From a checkpoint of a small transformer trained on Wikipedia: 9 layers, rotary positions.
Each number is 50 + 15 x the weight over the matrix's rms, rounded and kept within 0 to 99. Layers, rows and columns count from 0.

# layer 6 MLP up, 1536x384, rms 0.12, rows 345-399, columns 256-319
42 44 35 32 60 57 51 56 35 54 16 31 54 49 32 34 54 57 50 46 65 40 27 41 42 48 10 70 33 41 45 77 52 16 56 54 53 69 36 37 41 31 37 58 59 43 63 74 71 32 32 59 58 28 34 51 61 68 40 72 57 46 64 79
58 29 32 51 61 34 55 50 36 46 54 36 32 35 50 51 51 63 50 45 30 55 34 31 46 34 43 81 66 52 41 80 43 35 67 43 52 58 62 51 50 31 32 44 55 58 67 40 70 52 53 80 52 41 59 59 78 32 43 58 34 41 61 46
65 47 57 27 41 46 48 43 16 40 63 79 90 58 64 64 49 29 69 28 65 39 46 73 33 53 57 43 68 70 37 58 43 47 42 39 50 43 54 54 69 54 57 36 48 73 32 64 54 28 29 26 51 45 61 52 69 70 45 24 33 61 73 53
68 54 98 46 51 52 40 68 49 29 42 77 45 73 43 59 40 67 65 32 58 52 57 49 28 15 65 51 56 40 76 63 76 53 46 54 32 40 32 55 20 55 46 41 51 40 68 34 58 47 57 57 82 51 57 44 43 65 61 39 51 35 25 37
25 63 40 55 84 35 22 53 59 73 28 50 66 44 48 80 47 40 37 42 85 43 53 20 31 68 44 58 49 30 60 40 63 65 76 56 16 37 44 48 47 57 57 39 24 54 59 53 47 48 48 60 28 32 29 86 63 46 38 61 56 36 27 29
66 48 53 63 51 39 52 31 50 64 43 51 64 66 20 55 36 68 61 69 78 46 34 71 73 47 48 34 87 26 51 59 55 57 43 48 58 47 72 56 32 45 46 41 27 45 66 19 67 38 78 48 49 37 49 74 75 63 49 61 39 07 41 20
74 53 49 48 54 60 65 73 66 64 46 61 62 63 59 60 49 60 21 68 62 34 39 55 72 23 64 70 85 42 43 76 68 35 41 62 63 21 37 84 34 39 54 51 65 48 63 32 57 21 15 59 37 35 74 63 17 40 28 44 26 36 59 45
26 21 62 55 54 59 41 44 27 77 38 39 51 44 63 55 64 36 30 91 36 54 56 59 61 46 50 74 41 45 52 95 52 62 46 45 44 58 31 75 31 48 61 54 53 84 55 35 70 35 40 71 57 40 75 44 56 65 36 45 57 75 31 37
33 56 45 39 62 37 07 51 40 22 34 43 49 46 67 73 64 60 51 24 57 47 80 52 38 48 48 67 58 40 41 57 52 45 68 41 26 70 39 62 49 84 39 54 45 48 63 41 56 62 41 56 40 48 19 58 76 68 37 56 71 39 74 55
43 67 71 55 20 59 26 61 51 64 57 61 52 36 59 27 60 55 69 39 53 91 58 67 75 51 37 71 60 60 73 34 17 35 49 42 49 51 68 35 63 47 47 62 79 43 46 23 41 38 45 37 52 67 53 36 64 77 61 39 30 24 34 46
72 75 23 35 53 26 51 39 71 42 52 58 37 65 67 38 51 44 58 71 37 37 20 50 34 41 41 65 46 58 47 58 65 39 61 51 30 46 68 99 37 48 59 50 38 84 56 52 67 76 24 49 59 67 32 52 48 58 40 38 25 48 29 22
57 53 70 21 54 35 63 51 50 31 45 63 45 40 52 60 34 44 69 59 04 35 42 41 48 26 49 33 63 25 33 77 30 20 85 37 43 35 42 40 30 54 21 39 55 42 43 38 43 76 31 23 67 65 45 27 33 41 73 44 52 70 56 31
26 53 49 36 55 46 48 57 63 62 78 65 45 53 48 58 19 71 31 56 48 71 45 77 71 61 68 61 76 60 46 48 38 73 94 42 56 53 44 34 47 53 63 11 26 40 63 42 65 84 50 29 18 80 41 38 40 42 66 44 73 34 50 59
29 84 27 43 63 49 47 39 96 23 53 24 55 60 57 33 49 39 50 77 46 47 54 45 44 38 58 63 62 32 40 51 67 72 37 63 32 44 88 17 88 46 57 42 31 41 85 32 25 51 57 62 48 62 26 69 18 32 71 47 59 57 44 56
24 71 55 74 60 65 62 68 53 43 47 49 48 64 45 29 54 44 59 43 59 73 54 60 73 56 51 53 52 59 48 43 40 68 64 51 21 97 49 52 61 26 45 82 26 32 77 48 82 44 47 59 50 40 60 00 57 49 63 31 44 45 44 37
63 66 37 76 55 27 50 74 48 42 67 62 48 13 26 74 45 29 40 34 64 73 62 40 43 48 51 59 35 53 53 72 60 35 79 49 82 39 32 63 65 35 53 43 20 62 43 49 67 72 52 19 76 11 50 49 48 50 55 57 44 53 59 58
43 29 32 53 46 33 36 44 57 43 47 38 39 32 39 51 76 32 31 31 52 42 52 30 49 42 55 48 71 71 49 66 32 34 74 54 45 32 63 38 78 81 55 73 75 45 49 48 34 44 41 38 51 51 63 68 47 87 81 51 53 54 70 40
44 65 61 55 56 44 62 32 24 46 44 43 52 46 40 58 27 39 41 29 52 46 54 38 60 40 65 48 69 40 51 65 46 47 43 77 35 66 59 43 60 40 28 23 46 76 39 65 49 53 65 28 64 45 62 43 61 50 62 33 32 48 43 20
47 87 28 79 51 47 69 76 40 55 55 44 77 59 25 46 70 20 63 56 44 61 50 48 44 48 61 53 47 50 64 26 74 51 49 39 50 45 45 43 46 72 56 40 72 41 52 45 52 56 49 59 66 51 53 39 52 71 42 54 67 52 63 68
41 65 56 70 51 21 40 61 34 37 41 53 62 38 59 43 50 54 59 28 67 59 55 67 49 46 49 53 22 35 38 57 43 63 49 53 58 31 54 75 40 53 41 38 35 38 88 44 67 65 42 45 58 39 41 42 63 76 38 55 39 48 32 43
60 74 56 42 47 67 40 50 58 46 35 69 66 75 40 45 63 46 87 44 40 69 66 81 32 32 55 78 88 48 24 65 40 50 36 62 11 70 65 39 43 34 48 74 46 67 63 20 42 75 46 51 73 46 33 73 59 64 58 29 50 51 50 33
69 57 54 72 62 56 39 60 57 54 93 40 36 42 43 46 52 58 47 48 64 51 34 26 44 55 32 83 37 62 38 69 29 39 35 69 40 40 40 33 37 81 33 11 41 52 25 55 59 41 77 69 28 43 31 47 52 49 52 39 43 30 41 54
67 45 51 64 50 46 91 37 67 15 48 45 37 56 65 51 51 50 73 62 67 52 47 57 39 19 34 51 61 43 54 51 53 31 58 44 50 60 73 55 55 50 49 49 30 80 44 41 79 40 19 54 43 50 69 56 39 40 45 47 52 55 56 79
48 42 35 39 58 21 55 49 32 32 00 39 66 43 41 47 59 24 54 41 44 63 45 70 62 68 56 44 43 74 22 48 23 53 96 22 62 89 52 68 54 72 56 14 59 53 53 42 63 49 57 46 35 53 52 52 73 54 35 44 66 44 44 50
49 64 30 69 45 64 57 58 36 61 70 54 81 56 76 59 57 85 42 59 53 66 49 50 57 44 44 33 65 58 67 64 43 67 64 81 54 16 68 62 57 53 56 35 65 45 53 61 59 70 45 44 53 45 52 49 26 36 58 48 66 60 41 57
61 38 56 27 61 27 46 63 53 62 49 69 22 61 37 62 50 55 67 36 52 38 60 62 45 83 41 47 60 41 20 67 33 52 63 51 43 55 43 31 71 35 40 60 70 69 19 33 37 39 60 69 56 42 54 58 42 46 55 40 47 58 52 36
55 38 72 53 55 60 51 47 26 67 54 09 77 47 28 41 40 55 23 50 53 42 54 54 59 41 58 53 60 45 66 60 73 71 37 68 29 31 44 56 38 35 37 45 83 26 66 31 60 41 62 31 57 53 66 50 38 38 74 48 76 49 57 67
44 77 56 39 86 47 57 52 42 10 55 64 65 40 51 42 22 41 43 43 57 52 42 44 34 63 51 37 43 29 59 45 43 46 38 31 61 32 96 34 46 57 23 63 48 54 46 33 52 46 65 58 43 65 59 36 48 48 60 37 61 40 36 48
29 62 62 74 43 20 60 43 35 32 55 41 41 54 59 42 41 43 37 53 34 43 45 67 55 62 40 45 57 35 55 40 40 38 16 61 41 40 63 54 35 47 22 45 47 65 18 40 52 65 36 51 66 42 54 36 66 08 20 40 40 51 26 72
26 62 38 37 58 28 42 51 35 27 55 57 41 40 18 37 41 52 33 48 50 57 33 36 41 42 32 63 55 46 29 49 58 42 42 40 31 70 61 47 59 49 73 28 66 18 45 48 86 42 32 47 51 20 28 46 66 54 26 81 43 51 36 64
65 72 48 32 45 60 61 79 45 69 54 62 62 65 53 47 33 51 44 49 64 67 81 64 77 65 59 79 78 53 38 67 41 43 57 40 50 52 43 54 52 31 62 45 54 36 31 34 53 43 46 40 31 36 50 35 68 62 27 51 62 56 34 69
55 61 36 42 52 48 61 33 13 41 42 58 42 67 63 39 27 60 61 62 62 54 39 43 60 21 66 58 69 37 74 24 62 35 56 59 40 59 72 61 32 57 60 56 47 39 19 57 40 62 39 37 78 69 42 32 67 46 69 48 69 63 52 39
41 60 46 56 68 23 45 43 40 48 53 72 59 66 58 59 51 29 50 58 49 45 47 61 61 31 26 70 49 36 54 13 78 71 55 51 29 38 36 39 34 38 54 50 28 50 17 39 42 68 78 41 54 37 58 22 62 36 52 52 51 25 53 61
63 43 43 63 48 54 60 36 66 59 41 65 37 58 43 55 74 22 71 36 65 52 29 55 60 46 32 53 70 48 47 46 52 35 67 43 34 57 42 63 52 67 28 39 46 66 75 35 53 64 18 42 38 63 47 43 43 30 63 30 36 80 51 48
60 37 46 30 72 71 34 49 72 44 63 17 02 33 38 46 41 58 57 46 51 68 45 68 52 52 61 23 63 39 37 59 60 58 59 59 39 51 50 46 56 64 30 28 23 50 52 64 62 77 40 28 60 31 33 25 47 65 56 50 58 72 53 57
43 69 45 45 41 23 51 63 53 62 59 45 34 52 55 37 24 66 53 43 51 49 47 33 57 56 68 44 54 62 37 27 71 53 39 72 17 56 48 46 57 46 48 67 59 53 44 42 44 53 44 31 19 53 43 54 59 57 45 51 35 61 48 56
73 66 43 61 69 46 41 30 35 28 47 32 49 35 38 58 63 42 37 47 51 51 57 34 39 54 56 96 44 56 61 74 62 53 29 45 74 32 36 47 35 77 50 45 52 37 46 41 41 63 69 61 49 47 59 64 64 63 85 60 61 31 18 57
27 42 37 66 76 75 80 39 40 48 86 33 94 36 54 16 58 61 57 43 72 31 36 20 32 78 26 26 66 62 25 31 55 43 68 55 24 65 65 54 52 93 54 54 58 33 53 48 55 56 55 51 46 66 34 42 20 51 62 64 40 58 37 21
50 65 32 26 60 54 72 50 40 68 37 49 39 86 47 48 35 59 53 75 60 41 27 45 75 53 59 34 43 45 63 67 73 57 45 51 77 43 46 32 55 46 62 59 60 66 56 39 69 54 43 48 53 35 58 79 27 23 45 40 55 23 39 19
35 45 51 64 77 40 37 36 56 69 30 34 67 63 58 67 76 33 45 39 77 47 36 41 67 43 63 48 65 57 51 57 50 74 50 44 60 27 57 50 70 48 52 45 48 70 74 37 41 77 69 36 61 36 45 46 77 61 35 48 36 41 44 65
23 24 70 75 54 66 33 40 48 33 60 71 67 44 54 63 21 44 42 43 53 75 34 39 50 41 25 68 68 58 51 36 52 79 33 76 37 67 47 49 54 58 28 43 47 52 53 54 57 47 51 64 62 70 53 80 36 61 53 56 47 53 36 48
58 36 78 51 54 29 62 34 23 26 60 57 60 56 57 55 21 66 49 50 40 41 48 61 86 68 49 34 56 19 47 34 59 46 45 54 50 63 64 32 50 51 54 66 68 38 52 70 42 32 65 51 36 58 42 57 64 53 61 51 64 45 39 51
75 28 62 55 39 50 55 43 48 36 44 62 36 42 63 58 67 44 50 60 30 62 45 48 67 63 31 20 62 46 63 76 43 58 33 65 61 35 56 62 22 55 63 71 45 55 83 67 66 21 42 75 56 53 58 20 36 67 70 46 54 54 42 62
68 55 39 24 48 74 64 81 11 49 31 53 77 38 38 45 74 48 74 43 59 38 75 67 57 50 54 67 60 67 51 62 61 38 61 53 62 32 56 63 44 52 25 38 67 66 39 83 46 40 47 41 45 49 58 45 73 59 55 33 80 43 47 47
41 42 52 46 46 33 56 17 38 43 73 87 31 55 29 31 30 64 31 33 44 40 40 41 48 63 39 52 44 49 30 45 47 27 56 23 40 63 30 47 20 68 63 32 38 35 72 50 47 68 48 44 49 40 58 58 52 35 22 51 50 37 25 41
63 70 49 73 56 56 36 76 44 51 47 54 49 19 58 19 59 21 57 17 40 69 59 48 17 68 59 51 69 67 57 27 44 66 55 55 17 35 58 76 40 53 41 47 60 66 51 48 39 56 67 48 48 82 29 65 48 51 87 33 40 58 46 33
38 70 38 77 30 47 38 59 34 34 65 47 66 73 06 50 39 48 59 61 45 50 52 58 47 55 30 69 40 21 37 63 67 53 36 58 38 69 46 69 52 31 45 38 45 56 54 66 66 18 30 60 33 57 41 42 51 56 51 50 50 90 49 30
70 59 74 47 39 41 57 55 31 29 50 52 42 30 50 70 45 64 37 55 45 55 63 54 56 50 65 53 57 39 61 52 54 45 52 75 63 55 19 31 59 59 65 47 49 63 50 68 46 44 72 40 43 31 58 63 55 30 42 40 55 40 52 48
66 36 56 78 55 43 48 68 38 66 49 25 46 46 52 61 61 26 35 45 66 60 54 27 57 52 40 68 48 24 90 56 76 49 47 43 52 67 34 46 51 55 29 46 50 56 39 53 50 56 75 57 41 55 64 45 80 44 66 36 40 58 60 29
51 46 56 71 73 45 45 51 41 53 65 43 58 67 61 29 32 64 50 53 55 50 37 51 60 48 56 39 60 48 76 70 40 31 40 56 58 41 59 31 41 43 62 72 72 50 68 43 63 52 54 60 65 30 62 58 47 54 60 28 55 53 62 24
56 45 71 41 52 41 44 30 57 41 80 53 70 66 70 36 21 55 56 64 35 53 63 49 57 36 49 38 31 61 63 39 41 42 68 74 48 64 84 56 50 76 62 50 42 41 59 43 35 38 47 76 70 56 52 38 44 78 38 82 41 72 50 49
42 59 75 40 57 47 39 57 34 43 56 64 48 44 56 47 55 37 48 56 57 65 43 56 43 49 31 60 32 33 71 63 51 52 44 67 61 36 56 56 43 56 48 28 60 48 52 55 28 41 47 29 64 68 42 41 66 44 68 58 57 44 50 43
41 53 40 62 58 38 38 41 34 63 28 54 67 41 81 51 28 24 52 74 53 44 59 59 66 79 67 52 65 60 49 29 83 67 49 83 86 50 52 64 65 62 45 40 48 87 60 42 41 60 66 59 45 51 64 29 39 38 38 42 68 55 39 31
74 63 25 45 72 36 22 33 28 39 52 66 62 27 34 53 57 43 66 81 63 48 43 74 56 39 32 43 69 45 25 91 39 52 53 63 55 54 48 73 16 56 50 62 26 38 39 42 35 71 29 44 52 30 54 62 32 62 52 72 38 48 39 59
40 62 72 47 40 70 24 44 44 48 41 32 76 29 26 45 50 46 17 41 57 71 48 76 61 46 42 50 51 59 68 69 67 41 67 11 46 53 46 25 49 37 37 26 66 57 49 49 41 55 32 73 52 64 60 57 75 50 51 45 58 50 40 48
# layer 6 MLP down (transposed), 1536x384, rms 0.12, rows 345-398, columns 256-319
63 63 48 28 52 47 45 38 59 63 41 47 56 46 62 59 70 71 50 50 57 72 54 50 75 40 33 48 55 46 46 56 44 48 42 59 33 47 59 49 74 44 38 49 23 65 54 42 35 51 48 48 62 69 43 28 39 26 70 59 73 44 41 59
17 63 65 50 74 34 52 51 55 45 50 45 22 47 86 57 66 43 33 47 43 61 83 43 55 57 42 43 60 47 58 42 26 55 49 56 52 75 61 25 58 64 58 51 52 46 35 59 02 49 30 37 42 42 41 64 35 39 73 25 24 61 48 50
51 56 45 85 58 59 71 38 53 58 45 37 41 41 29 55 43 70 35 76 23 63 64 39 43 69 64 46 48 52 64 42 63 33 53 31 54 34 59 28 07 74 51 58 49 41 55 34 47 51 67 41 45 33 25 60 68 36 55 55 66 42 55 68
95 61 55 64 65 57 58 49 10 54 51 48 56 19 67 28 41 42 60 31 56 55 59 64 67 33 30 37 27 49 56 42 57 49 48 53 43 55 17 59 16 88 85 70 64 21 84 44 61 57 36 47 37 70 26 47 56 31 63 52 39 42 46 63
58 27 55 49 40 46 75 41 43 58 54 68 34 30 54 70 60 47 40 57 42 64 57 47 47 40 32 40 27 50 74 43 85 37 34 56 51 35 55 62 55 48 41 75 78 40 41 74 71 45 47 57 55 33 66 44 36 51 42 56 28 37 60 32
52 65 68 55 26 36 62 37 32 28 63 26 48 50 49 61 71 20 39 54 50 45 75 37 60 43 37 59 35 39 51 62 54 52 51 27 38 57 50 35 42 15 28 43 69 71 26 60 35 71 49 44 36 16 53 48 43 43 50 84 58 63 24 54
42 74 23 54 45 52 15 60 67 52 53 37 35 55 36 64 47 47 39 34 56 13 59 47 81 53 38 27 45 71 37 60 60 50 49 52 54 58 05 58 71 54 36 40 49 50 55 42 63 67 24 54 35 46 51 48 46 35 32 36 56 81 83 53
54 80 75 60 26 75 41 51 67 54 35 83 60 86 78 29 53 44 36 67 70 18 25 26 40 59 45 45 24 50 66 32 58 34 52 21 65 57 72 54 52 52 46 46 41 42 51 67 27 60 51 61 36 44 33 33 55 67 71 28 53 33 59 70
30 79 27 48 53 45 35 38 51 54 34 69 19 52 55 64 45 45 40 51 77 59 49 54 48 46 22 83 44 56 36 48 67 47 61 71 24 68 49 74 43 58 44 22 36 56 54 59 54 53 37 59 54 47 49 53 36 58 52 34 47 39 47 45
26 40 38 59 23 72 48 70 46 43 20 48 71 47 51 40 55 41 58 75 18 52 34 52 58 31 43 62 20 52 67 49 33 53 47 47 61 57 45 53 61 45 36 60 50 62 63 59 57 50 49 46 29 46 23 32 68 46 30 55 74 46 62 27
64 66 30 40 40 47 18 57 43 17 52 66 37 48 63 64 30 46 52 67 44 31 44 49 57 48 46 52 32 26 36 47 58 36 57 40 53 57 62 65 40 73 67 33 34 59 48 48 52 64 33 21 61 51 43 82 50 61 37 34 60 23 37 14
39 75 42 38 55 42 65 54 49 57 49 67 66 44 63 62 39 73 63 54 66 50 46 46 56 39 50 54 18 28 81 67 71 29 59 46 44 59 46 38 39 56 61 16 56 55 28 62 42 79 51 71 21 67 77 29 65 52 66 42 42 43 52 59
33 63 49 54 54 66 34 42 41 65 68 64 47 50 54 54 44 45 67 66 79 26 46 56 61 48 26 34 51 39 62 70 44 64 50 51 35 32 60 38 57 70 44 31 37 53 74 53 52 48 66 47 50 52 48 67 32 56 42 44 54 20 53 55
51 97 68 29 84 43 63 42 32 29 45 39 46 70 39 41 33 59 40 71 58 25 54 41 33 70 49 71 61 46 54 51 53 35 47 32 68 29 82 51 46 51 24 56 06 53 57 51 44 34 56 17 26 54 59 73 44 67 60 57 70 41 63 60
40 52 45 54 50 33 47 47 54 47 42 51 79 76 47 46 37 53 52 52 40 19 27 25 34 42 44 55 48 52 42 42 57 31 30 62 82 51 97 74 37 72 83 38 38 42 42 47 31 66 30 26 66 71 65 64 57 54 74 35 80 68 37 35
37 36 61 53 59 72 61 61 39 33 60 48 57 42 49 48 71 39 71 19 35 61 53 62 57 65 63 14 54 45 46 45 40 69 57 48 61 74 53 40 66 48 59 35 36 51 72 62 59 54 63 50 30 61 59 66 33 41 45 25 42 44 59 35
32 36 47 45 51 47 53 41 28 29 60 37 68 43 75 55 81 59 20 63 45 45 26 44 59 65 52 38 31 52 36 42 35 36 61 42 67 44 81 62 75 63 49 25 66 47 23 55 52 29 58 45 56 67 54 52 51 67 27 67 64 49 66 34
59 54 25 65 68 45 55 55 38 50 74 60 52 62 61 27 49 53 26 73 11 40 20 24 49 52 58 50 54 61 63 46 59 34 57 71 42 32 54 27 54 27 49 58 42 43 50 58 55 44 65 35 36 39 45 33 68 37 60 35 40 20 67 61
51 30 66 56 48 62 41 30 77 50 39 44 49 63 43 46 55 61 51 52 45 39 77 41 46 34 36 54 37 59 50 42 26 45 45 47 86 45 38 56 37 43 56 79 30 35 55 46 43 55 03 55 41 39 84 53 64 65 70 23 50 65 56 37
46 64 74 71 56 51 56 66 52 47 32 67 51 70 42 37 41 52 35 56 42 32 47 25 60 68 59 42 46 33 72 47 75 54 23 41 55 50 61 37 24 57 44 42 63 52 50 77 34 39 75 31 55 45 67 34 53 33 14 39 66 51 47 54
37 88 44 55 41 47 55 53 35 57 20 45 51 50 48 59 68 44 55 43 22 43 66 45 19 52 80 62 71 53 22 36 47 75 41 62 60 85 36 60 58 55 59 03 52 99 48 73 38 52 58 29 56 29 50 46 68 66 30 39 40 41 49 18
38 84 34 48 36 54 48 38 35 23 73 40 49 56 65 61 53 53 55 63 74 37 50 39 69 42 65 57 53 34 74 47 21 46 43 61 47 64 69 57 34 58 59 54 67 50 52 59 60 34 48 29 70 57 47 37 48 58 31 60 63 50 41 41
58 60 61 55 88 19 77 68 59 45 45 65 51 72 70 65 47 62 49 25 71 46 42 38 45 48 60 60 56 61 63 40 53 57 43 56 47 56 23 60 55 79 41 34 38 63 40 47 33 34 34 64 78 42 78 48 52 36 49 49 88 46 38 40
71 48 84 41 39 48 58 57 48 55 53 66 44 41 68 02 64 46 33 38 38 24 52 44 68 47 76 58 57 35 35 63 57 73 86 61 39 18 62 42 51 63 38 56 66 51 33 75 20 56 16 44 23 38 55 43 67 43 55 58 67 39 63 37
92 36 54 61 35 39 42 30 63 58 29 44 40 56 53 60 21 29 52 59 65 32 41 48 64 40 41 57 36 68 42 37 53 51 24 40 32 83 48 36 79 29 41 62 65 49 54 40 48 74 31 48 46 64 65 49 68 46 38 45 32 45 42 58
33 59 47 60 46 38 32 71 45 43 22 29 65 29 63 16 25 60 59 33 50 56 26 58 38 41 57 67 33 61 49 45 24 59 29 47 74 34 69 54 49 71 69 26 49 58 42 60 71 64 52 38 60 77 50 51 54 75 52 67 49 68 57 56
51 45 65 65 44 31 48 60 53 51 62 56 31 46 45 40 58 30 49 63 44 55 52 44 40 40 44 69 78 36 73 58 67 37 37 84 78 47 45 45 52 72 75 41 46 42 47 37 64 46 67 14 69 58 35 67 47 37 47 58 49 60 69 47
54 24 60 57 82 43 72 54 57 21 68 70 28 24 55 43 25 45 45 68 72 66 48 72 47 68 28 76 45 35 79 19 48 32 31 56 51 55 62 64 58 65 42 74 72 36 59 66 23 71 42 19 33 32 45 58 27 57 32 44 57 59 09 51
59 47 47 63 61 43 34 73 43 67 56 66 35 38 47 37 68 35 54 54 50 40 42 68 44 58 53 49 67 26 60 64 26 65 56 58 59 64 64 62 43 51 35 58 78 59 51 53 57 39 52 55 45 21 87 52 51 74 74 36 62 64 51 58
61 39 33 67 51 65 57 79 55 45 52 62 65 70 39 36 49 46 66 65 35 44 42 45 44 50 47 44 44 50 46 48 73 61 49 16 61 46 55 77 63 54 53 54 41 85 50 37 22 58 53 66 47 47 78 50 25 62 66 68 36 60 30 42
42 41 34 42 35 34 33 42 27 30 39 68 54 73 42 54 26 61 56 42 49 58 41 46 49 49 52 78 29 36 60 54 39 43 53 62 50 55 41 52 28 59 61 51 49 43 46 25 46 47 73 43 45 62 37 37 48 54 38 53 50 57 39 24
42 62 66 48 38 44 52 83 65 51 77 52 42 61 52 44 46 50 72 38 57 35 40 54 61 39 63 52 53 75 57 31 29 38 47 68 44 65 53 45 63 47 67 34 47 38 31 45 56 70 59 43 12 37 66 63 23 47 60 75 38 56 54 56
25 56 76 43 72 45 27 47 48 32 50 44 46 61 37 48 12 66 53 37 57 77 56 76 35 24 33 80 54 46 39 65 50 50 50 48 54 50 43 58 72 50 58 73 91 34 48 59 59 15 51 38 33 46 37 54 34 47 41 72 37 33 56 78
60 24 71 54 26 79 42 84 39 51 56 62 35 40 19 39 53 43 68 54 44 42 50 65 59 56 51 68 55 44 49 35 46 62 64 68 38 58 56 60 53 53 33 57 28 54 59 69 81 63 38 31 38 61 53 27 45 36 50 44 66 70 68 53
67 41 29 69 52 58 64 63 46 38 38 71 47 43 18 44 66 54 51 67 57 58 40 71 33 59 30 47 28 56 62 58 47 41 30 37 86 34 29 40 65 43 06 36 40 73 56 35 64 53 40 60 47 42 37 58 50 81 37 49 44 53 31 49
47 23 57 45 40 60 60 47 49 41 40 48 59 62 60 41 70 38 59 36 15 29 81 54 60 22 31 50 61 56 46 59 45 51 65 18 85 46 50 44 55 60 64 28 49 46 67 69 35 50 52 66 51 80 46 29 51 44 60 53 51 57 57 42
43 70 20 60 60 38 58 68 65 46 50 74 64 65 39 64 50 31 48 67 25 62 70 74 38 52 47 54 57 58 26 54 65 48 25 30 39 66 46 53 32 58 21 60 50 75 62 51 53 67 46 49 58 50 34 65 67 56 33 39 25 42 16 69
42 19 41 54 64 56 36 33 50 56 42 34 67 72 40 59 82 41 64 55 20 53 29 61 50 72 39 09 83 46 55 12 51 40 61 49 67 11 79 50 66 45 51 48 39 47 26 64 39 52 37 45 45 25 44 62 65 53 62 65 67 51 59 51
66 67 54 52 31 69 29 30 68 49 67 58 35 75 40 49 62 32 69 72 57 78 57 50 66 29 05 64 76 38 50 49 82 60 67 31 82 44 22 49 51 39 52 58 59 53 67 65 53 36 50 54 65 53 52 41 67 51 11 76 44 61 58 74
76 66 37 71 71 48 42 63 30 61 46 80 74 28 52 58 40 75 62 66 58 45 44 45 42 57 74 39 28 56 80 75 43 66 26 77 58 16 61 55 46 49 31 38 42 51 67 51 46 51 64 43 44 61 37 59 48 51 43 49 70 32 28 57
65 34 44 77 50 72 39 31 24 46 47 71 34 42 57 71 49 64 65 51 51 33 68 48 46 51 40 56 47 72 61 86 64 49 55 49 70 43 24 54 55 36 52 52 54 80 53 35 58 60 39 49 61 31 27 63 52 49 72 43 55 16 41 28
65 50 53 51 81 38 25 48 31 44 62 36 56 55 45 70 56 61 70 40 57 38 59 33 63 31 65 50 44 56 47 77 50 62 43 61 35 32 48 74 49 77 47 62 71 51 71 42 33 78 51 43 71 43 65 41 42 36 30 57 50 41 68 57
53 50 58 50 39 50 26 76 46 58 42 32 72 45 50 48 28 62 51 38 53 95 63 47 24 36 28 66 46 65 54 81 61 44 36 71 59 76 52 50 53 70 64 39 58 62 55 76 22 39 60 32 30 26 77 37 41 42 32 42 28 42 32 61
58 49 48 46 40 46 51 56 34 78 72 67 99 45 38 36 65 38 72 55 54 24 51 77 65 23 70 57 37 70 46 54 31 33 61 24 34 54 61 59 65 43 32 36 66 54 63 47 67 49 45 59 54 53 26 38 36 49 40 60 40 49 41 40
48 45 56 42 59 47 64 36 40 44 68 45 58 50 38 44 58 76 48 59 31 53 43 55 37 66 55 48 50 46 92 41 39 50 58 58 30 29 32 32 78 92 31 65 52 30 41 39 47 61 56 46 49 77 62 26 66 26 59 48 52 43 43 23
56 58 62 49 34 57 72 39 46 27 63 23 32 17 21 53 48 48 81 54 44 27 65 61 78 46 67 56 49 07 51 40 47 33 26 62 19 51 55 40 50 67 41 41 52 50 34 57 29 74 48 54 43 61 62 66 61 28 36 17 58 47 64 26
62 10 53 39 36 60 57 41 53 41 55 07 56 64 59 51 81 28 44 55 52 27 27 64 85 80 54 50 74 52 58 44 45 39 76 30 44 54 39 55 26 33 40 35 61 44 38 50 48 54 68 31 61 31 62 45 42 26 28 50 48 35 42 41
62 02 50 88 48 48 29 47 58 41 80 39 07 48 44 74 55 29 52 56 59 67 44 69 53 40 64 39 42 43 47 29 40 69 37 49 36 15 25 57 62 44 43 29 35 75 65 57 67 65 70 60 40 61 24 44 65 48 43 69 75 61 44 59
47 26 54 48 53 29 55 50 51 61 43 38 70 45 47 58 41 52 60 45 59 38 27 50 47 50 42 57 62 68 55 38 39 45 72 61 55 48 61 50 55 55 13 43 45 52 55 58 36 58 47 61 45 32 46 39 38 60 43 29 50 51 67 64
57 77 46 58 64 68 39 34 30 54 67 37 51 28 52 06 57 39 44 34 59 33 58 46 59 60 53 52 49 12 52 60 51 31 26 48 43 39 57 55 36 58 43 56 57 64 53 61 47 65 49 75 52 34 35 29 21 74 47 61 42 53 53 56
68 10 39 79 68 46 61 56 47 51 70 32 67 76 55 68 50 45 54 40 34 77 34 53 50 39 20 59 46 30 37 70 50 51 41 61 62 57 64 39 33 56 31 61 47 57 67 63 37 25 38 64 60 60 63 54 55 21 47 48 60 41 75 37
32 50 35 51 44 68 67 71 80 61 54 47 44 58 46 65 55 68 50 45 45 41 39 46 61 38 61 31 72 79 32 50 59 57 41 34 36 70 57 56 58 42 45 45 38 51 38 67 49 51 31 71 22 42 63 66 48 32 33 39 54 37 48 62
44 67 42 34 57 65 33 38 58 53 52 61 81 50 56 68 61 30 51 38 26 59 65 28 40 46 56 34 62 40 50 19 65 44 60 49 57 65 55 59 51 40 62 48 66 55 32 55 68 26 45 48 51 53 54 31 68 44 20 55 61 67 59 79
57 09 65 41 80 47 48 56 43 46 53 37 47 32 39 51 22 63 34 55 19 57 48 39 35 65 55 37 37 46 59 69 52 56 51 64 24 55 74 59 64 52 25 50 62 39 60 62 44 53 66 52 38 58 35 58 69 44 53 48 48 37 39 44